Weights of a small transformer language model.
Size: 11 layers, 12 heads of 32 (4 for keys and values), vocabulary 32000.
Architecture: RMSNorm before each block, rotary positions, no biases in attention or MLP, untied embeddings, normalized queries and keys, capped logits.
Training: a variant of SOAP for these matrices, 426M tokens, 6496 steps.
Each number is 50 + 12 x the weight over its row's rms, rounded and kept within 0 to 99. Layers, rows and columns count from 0. The size before them is the row's rms in percent of the matrix's.

# layer 3 attention output, 384x384, rms 0.128, rows 109-159, columns 0-63
106:59 62 54 44 28 60 44 64 52 60 32 50 70 70 49 73 45 20 62 40 47 59 78 41 46 34 67 62 47 42 47 31 43 31 58 52 60 47 55 36 42 33 44 66 55 49 62 43 57 53 63 49 51 66 45 56 38 33 52 58 54 54 41 63
103:60 50 63 70 42 37 58 57 45 63 41 36 56 50 45 23 36 43 33 43 47 44 36 58 55 40 43 40 47 60 59 57 38 42 53 55 63 51 65 59 42 17 44 58 54 65 58 66 50 56 74 46 61 58 71 38 48 68 63 43 48 57 28 63
108:59 57 52 35 36 38 41 49 70 52 35 53 70 51 41 50 51 62 68 70 46 42 33 50 48 59 36 40 47 61 42 67 44 07 48 38 67 60 54 69 52 26 53 65 69 61 44 50 51 49 51 62 41 55 51 26 35 55 78 42 46 40 50 36
102:59 49 50 36 80 61 32 58 56 31 36 38 54 52 56 48 50 54 45 66 61 51 50 52 57 49 46 63 48 55 54 60 67 53 51 41 45 34 43 41 43 60 66 44 39 62 69 54 77 73 42 53 48 78 47 59 41 39 29 58 40 42 58 55
100:49 48 49 68 60 31 50 59 50 68 40 52 36 57 36 54 51 55 55 48 42 42 29 49 35 37 43 62 29 36 56 48 48 58 37 36 52 51 51 66 41 43 45 53 45 54 53 39 41 61 53 47 53 16 55 68 65 75 50 69 50 57 73 51
097:46 55 42 58 56 43 60 43 56 51 65 53 55 70 54 57 63 67 48 60 41 39 47 43 57 37 37 51 46 47 51 50 80 60 42 27 61 42 39 48 67 70 45 66 53 51 49 48 42 49 53 52 52 61 40 59 47 44 71 60 55 67 46 69
098:66 38 79 60 60 52 35 73 42 44 78 43 77 35 37 51 36 45 61 50 39 49 65 49 46 40 48 28 49 55 65 51 51 64 53 53 46 46 59 55 62 46 54 51 59 60 55 45 49 52 36 58 51 40 41 37 51 61 40 43 46 46 61 52
102:64 69 50 44 49 43 54 66 54 42 48 60 73 35 47 67 63 66 59 24 42 62 21 55 52 54 54 42 45 57 35 42 61 57 46 67 47 39 41 67 55 55 44 46 50 47 31 64 46 78 43 54 49 42 40 45 37 48 77 53 50 46 35 50
104:56 61 29 45 32 48 22 48 60 33 51 54 55 54 61 50 46 33 64 45 58 40 39 69 38 47 66 64 58 70 56 39 65 51 29 60 43 28 60 55 48 56 52 73 65 52 47 59 51 52 45 43 43 50 61 44 50 57 50 37 45 51 57 65
099:46 63 64 67 64 61 47 50 68 61 33 27 34 34 61 55 32 63 58 49 68 46 38 35 30 32 46 51 45 64 50 30 47 56 53 31 59 57 25 65 53 34 53 67 25 59 51 39 32 49 28 34 68 50 65 51 57 79 55 57 44 29 50 51
103:74 52 71 56 42 50 55 50 30 56 53 51 55 53 68 56 57 45 60 53 42 80 77 43 58 53 73 47 33 35 30 53 49 72 30 52 69 33 46 55 45 59 58 53 70 50 35 88 64 79 40 62 43 41 55 57 44 43 35 58 55 51 73 48
105:54 31 38 37 43 79 62 53 43 59 86 48 53 37 60 48 66 60 54 54 41 46 32 48 37 53 71 51 69 33 56 44 58 62 52 58 52 42 43 33 63 52 49 55 28 47 46 53 54 54 61 59 48 49 55 65 68 50 57 54 41 70 60 53
093:66 39 48 62 42 57 51 50 72 35 50 51 66 64 42 62 26 48 36 79 69 68 39 52 65 56 80 46 55 69 58 53 34 51 60 51 40 57 51 60 30 47 66 36 60 70 32 37 63 50 57 39 59 29 43 48 47 44 42 62 44 38 44 40
102:47 48 54 51 49 56 41 62 53 59 55 45 62 39 60 23 69 58 66 54 38 12 51 25 50 41 38 44 50 60 52 45 45 49 62 40 54 24 31 32 49 47 50 52 56 59 40 55 65 28 52 48 55 59 35 50 54 51 51 71 53 56 54 58
100:64 44 35 46 56 55 47 58 45 52 54 41 59 49 52 61 50 53 66 52 37 48 59 46 50 55 39 43 29 46 69 43 36 47 48 54 40 54 43 32 52 45 44 51 62 29 33 41 63 29 51 45 46 64 67 45 50 38 75 50 53 54 47 51
094:58 53 56 66 40 27 53 46 59 42 31 37 40 50 50 61 43 55 38 46 45 44 32 57 64 52 35 56 57 63 54 54 70 60 44 43 87 37 47 56 53 31 42 34 46 64 61 39 60 62 77 69 53 70 44 43 38 35 51 59 38 42 49 34
099:59 59 65 53 67 44 41 42 59 45 39 37 64 46 57 39 69 25 48 44 47 37 47 43 49 38 38 43 45 46 53 35 38 76 56 44 31 81 44 43 45 45 60 66 65 74 45 49 48 73 53 52 37 53 48 47 36 60 41 57 64 48 60 73
104:54 25 66 38 38 40 51 63 43 51 68 51 63 35 67 42 43 71 42 43 52 57 37 55 35 52 48 48 56 64 59 43 44 45 41 55 33 57 44 58 42 58 64 51 51 47 70 55 44 52 48 37 43 35 50 78 43 45 28 48 42 45 53 37
108:56 49 48 58 63 39 56 55 62 65 54 32 53 69 44 50 59 42 56 34 37 53 46 54 81 51 55 75 47 45 43 47 51 49 47 52 72 41 36 47 57 47 46 37 73 49 47 47 42 57 49 30 57 53 47 26 46 59 45 47 44 38 39 57
110:24 59 51 38 43 53 44 53 60 40 49 41 53 44 59 30 36 59 63 26 17 63 53 52 53 36 40 64 33 42 30 34 53 59 32 53 81 68 67 42 48 44 57 57 51 51 45 65 54 37 40 56 63 34 29 53 51 56 48 59 59 58 71 68
102:69 64 49 61 56 65 44 52 42 47 78 40 36 51 58 50 41 74 49 44 48 55 37 45 46 50 71 58 44 51 52 68 52 52 41 60 35 45 54 52 46 49 35 46 58 51 55 49 68 60 52 58 49 33 46 53 52 58 35 69 73 52 50 40
097:65 53 31 32 49 30 60 43 37 36 40 23 51 47 42 56 50 37 51 60 59 49 36 64 67 47 56 57 62 54 52 68 48 61 42 37 56 33 29 49 45 51 64 52 51 51 54 54 58 64 32 39 17 41 60 46 57 49 40 45 62 45 76 20
098:65 39 34 45 46 56 42 68 59 39 44 49 58 49 45 68 60 49 68 66 30 37 46 53 42 69 47 65 49 35 51 49 69 30 65 62 28 45 47 57 44 55 42 48 41 32 76 61 55 55 55 36 54 43 22 44 60 66 46 40 36 62 36 75
097:59 46 43 66 30 52 64 44 72 53 49 69 33 64 63 51 56 36 51 54 48 46 51 59 19 41 42 40 52 60 59 67 54 49 60 47 61 53 35 25 60 30 26 68 62 43 52 42 54 29 50 49 64 65 39 58 59 45 54 70 46 36 33 43
097:33 73 42 28 57 39 42 34 27 44 76 46 69 65 42 50 57 32 43 36 14 58 60 67 40 45 46 46 58 32 56 42 57 42 50 44 51 43 45 44 48 46 19 58 48 65 52 31 57 49 35 62 58 42 51 61 55 46 58 52 56 54 62 33
097:48 39 41 46 54 61 53 44 57 55 35 49 47 57 54 41 43 67 50 65 54 55 54 41 56 52 45 75 53 23 52 50 47 49 35 40 62 51 79 37 36 39 51 60 59 52 52 28 51 38 67 37 20 41 65 56 45 40 54 36 46 61 54 75
092:43 37 58 40 45 32 52 32 46 58 38 35 54 45 44 72 46 31 56 72 27 29 46 34 55 51 44 50 59 49 66 54 45 51 45 48 55 37 35 44 19 58 54 57 50 53 52 44 42 31 51 55 47 46 43 51 46 74 48 40 24 60 24 37
097:31 40 56 50 41 30 53 73 46 45 64 57 61 48 56 43 56 78 49 60 41 41 77 50 46 19 36 52 58 55 46 56 56 50 58 35 54 56 22 41 46 57 52 43 40 49 74 34 58 52 50 30 52 34 55 58 51 27 45 43 57 59 55 42
102:38 49 63 39 49 55 64 56 52 48 54 28 32 45 44 55 45 51 45 62 51 54 64 51 44 54 34 43 34 30 35 55 56 53 36 72 48 48 40 46 51 41 50 42 62 51 74 54 47 49 56 46 50 59 37 48 54 46 32 58 55 39 56 60
110:64 49 46 64 41 66 42 39 54 45 33 39 53 25 52 42 50 54 67 34 57 47 47 53 62 53 50 59 48 48 35 44 57 61 65 36 46 43 42 49 51 70 47 39 66 60 41 71 50 35 60 70 41 61 46 39 63 38 36 60 50 43 58 39
099:61 48 55 42 52 55 59 35 51 56 69 61 56 43 45 38 51 45 61 59 61 35 32 44 47 43 41 70 74 56 26 47 62 71 56 65 46 54 41 50 39 66 16 42 30 42 47 33 49 64 34 39 44 59 36 52 58 18 40 32 28 56 70 42
090:63 48 40 59 57 54 48 48 37 50 53 37 53 49 35 48 48 51 55 56 42 43 50 55 47 43 64 42 55 43 63 55 48 44 66 49 57 54 48 63 53 52 61 54 59 57 60 67 45 55 62 62 52 37 62 63 64 59 49 30 64 68 34 45
101:62 40 42 46 36 55 40 42 48 33 46 58 58 42 56 30 60 45 53 45 51 65 34 55 47 37 59 49 45 49 62 50 51 39 63 46 65 42 48 51 73 61 56 65 40 46 49 39 31 44 66 51 62 63 44 49 40 38 38 50 42 55 58 41
099:55 50 65 37 50 38 59 65 34 40 57 52 62 58 41 46 47 35 47 43 33 46 50 30 38 43 60 41 62 54 44 39 24 68 37 37 51 46 65 29 42 58 28 46 55 51 45 53 45 41 55 60 34 57 49 56 32 58 49 50 46 34 68 36
095:39 48 44 46 38 65 39 50 49 47 77 52 55 57 48 43 64 39 60 45 55 45 45 28 52 53 35 59 31 21 73 42 58 54 46 65 75 59 61 66 49 59 37 36 45 38 34 76 60 46 50 65 68 38 56 67 65 59 58 61 79 53 31 54
101:57 54 57 25 64 60 35 42 59 45 56 55 47 34 48 65 39 55 52 54 48 57 57 51 51 33 48 28 28 55 42 61 40 49 36 56 66 34 65 59 53 48 46 25 59 52 45 61 36 47 37 64 58 53 42 62 53 68 65 58 58 53 58 51
102:61 73 30 43 62 44 70 41 36 54 43 52 55 32 60 38 36 40 45 43 65 26 61 35 42 67 63 34 45 43 40 63 44 48 35 29 35 36 58 50 56 56 49 37 30 54 32 55 66 61 73 50 48 48 57 55 61 38 49 54 35 29 57 56
102:42 62 45 23 68 44 52 40 58 77 56 53 38 61 67 28 42 36 42 58 72 60 38 34 51 55 45 61 31 58 47 40 59 52 39 54 41 35 44 44 44 35 50 63 72 39 61 51 38 50 36 60 44 23 54 54 55 43 37 38 58 48 62 46
096:48 60 39 51 56 54 47 30 64 67 52 29 60 45 57 26 44 35 44 51 50 43 53 65 44 34 74 45 42 43 42 44 51 45 43 53 37 50 17 69 39 40 52 54 41 44 40 59 68 74 47 64 61 52 57 44 52 62 35 44 38 40 53 63
096:42 33 30 62 43 51 38 52 48 58 52 60 45 48 48 59 43 36 36 45 38 58 28 57 40 39 39 54 49 60 54 40 52 49 70 49 50 39 46 41 36 56 52 47 53 58 59 56 48 78 61 31 41 20 36 51 53 36 56 51 71 33 59 31
103:69 45 49 45 56 62 51 53 58 36 48 54 62 42 47 54 59 28 28 62 36 76 41 64 53 53 45 28 24 48 61 46 55 49 58 39 52 32 62 64 41 54 66 48 51 57 64 47 47 53 36 68 35 50 57 65 59 65 67 72 46 69 63 52
108:34 65 45 42 38 41 57 43 69 36 40 58 38 54 69 71 56 54 25 47 41 66 55 81 63 36 43 54 41 41 48 49 54 46 44 45 66 70 23 45 49 69 49 59 81 28 41 42 28 59 39 64 44 51 56 53 52 48 56 46 48 68 39 29
104:24 47 47 61 47 47 54 43 74 56 70 79 46 43 32 62 40 49 68 69 51 47 44 58 23 44 64 42 33 61 68 60 51 50 74 45 60 42 45 25 34 43 32 41 47 51 42 57 37 52 36 46 43 45 61 58 72 63 42 35 43 54 30 50
096:45 64 53 62 49 28 31 45 41 47 58 50 45 48 46 65 49 40 57 52 46 44 41 30 31 50 54 57 52 49 60 56 32 49 73 39 38 37 49 17 50 64 60 58 52 50 45 48 56 57 56 61 44 56 51 50 47 40 46 47 43 42 63 44
098:56 62 48 52 63 46 64 54 51 44 61 62 68 65 35 32 45 49 53 62 27 45 26 40 56 45 52 59 64 40 65 58 64 50 46 43 60 59 48 51 40 46 48 51 34 45 41 78 47 63 55 55 75 62 80 38 34 34 51 48 50 47 16 51
102:67 61 30 44 52 37 63 44 58 42 36 64 46 48 51 35 25 62 80 50 36 41 51 57 58 71 47 38 59 71 47 51 42 56 51 21 56 39 41 40 41 58 41 51 45 44 59 41 18 39 53 48 53 61 56 50 34 21 52 38 55 59 63 51
099:43 46 56 56 48 35 44 38 67 56 36 61 47 42 70 44 47 64 45 58 45 66 37 45 62 43 52 44 57 41 39 48 66 47 46 43 71 63 47 41 62 55 35 69 74 77 54 59 50 54 60 41 61 37 46 53 53 64 31 38 43 49 44 47
099:44 43 42 79 50 51 68 39 79 48 51 48 44 37 30 43 69 21 57 41 85 49 58 52 63 33 73 42 72 36 59 30 48 61 31 53 25 47 51 74 47 24 59 53 61 52 70 68 39 61 42 53 50 41 54 57 41 48 53 62 47 48 46 72
099:52 49 46 45 51 33 48 44 36 43 46 39 32 68 48 48 42 51 60 72 29 49 61 63 48 26 10 63 68 54 50 48 35 62 68 48 49 68 60 59 51 18 67 34 45 48 49 59 40 60 68 21 53 43 47 41 55 50 70 31 45 44 42 47
102:62 47 36 55 66 59 57 59 45 41 30 33 49 54 49 79 48 38 51 26 66 36 46 49 41 28 44 48 51 54 42 50 44 50 71 59 39 55 49 43 31 55 46 52 16 32 42 39 66 64 59 36 45 54 25 41 48 78 50 52 50 41 65 64
103:60 49 61 50 86 54 60 59 61 63 60 47 52 52 34 56 66 47 55 36 59 42 40 61 37 33 45 46 42 38 54 50 37 70 48 29 31 56 19 42 52 66 54 63 58 27 52 57 44 43 48 33 33 59 76 53 56 29 70 51 53 46 41 48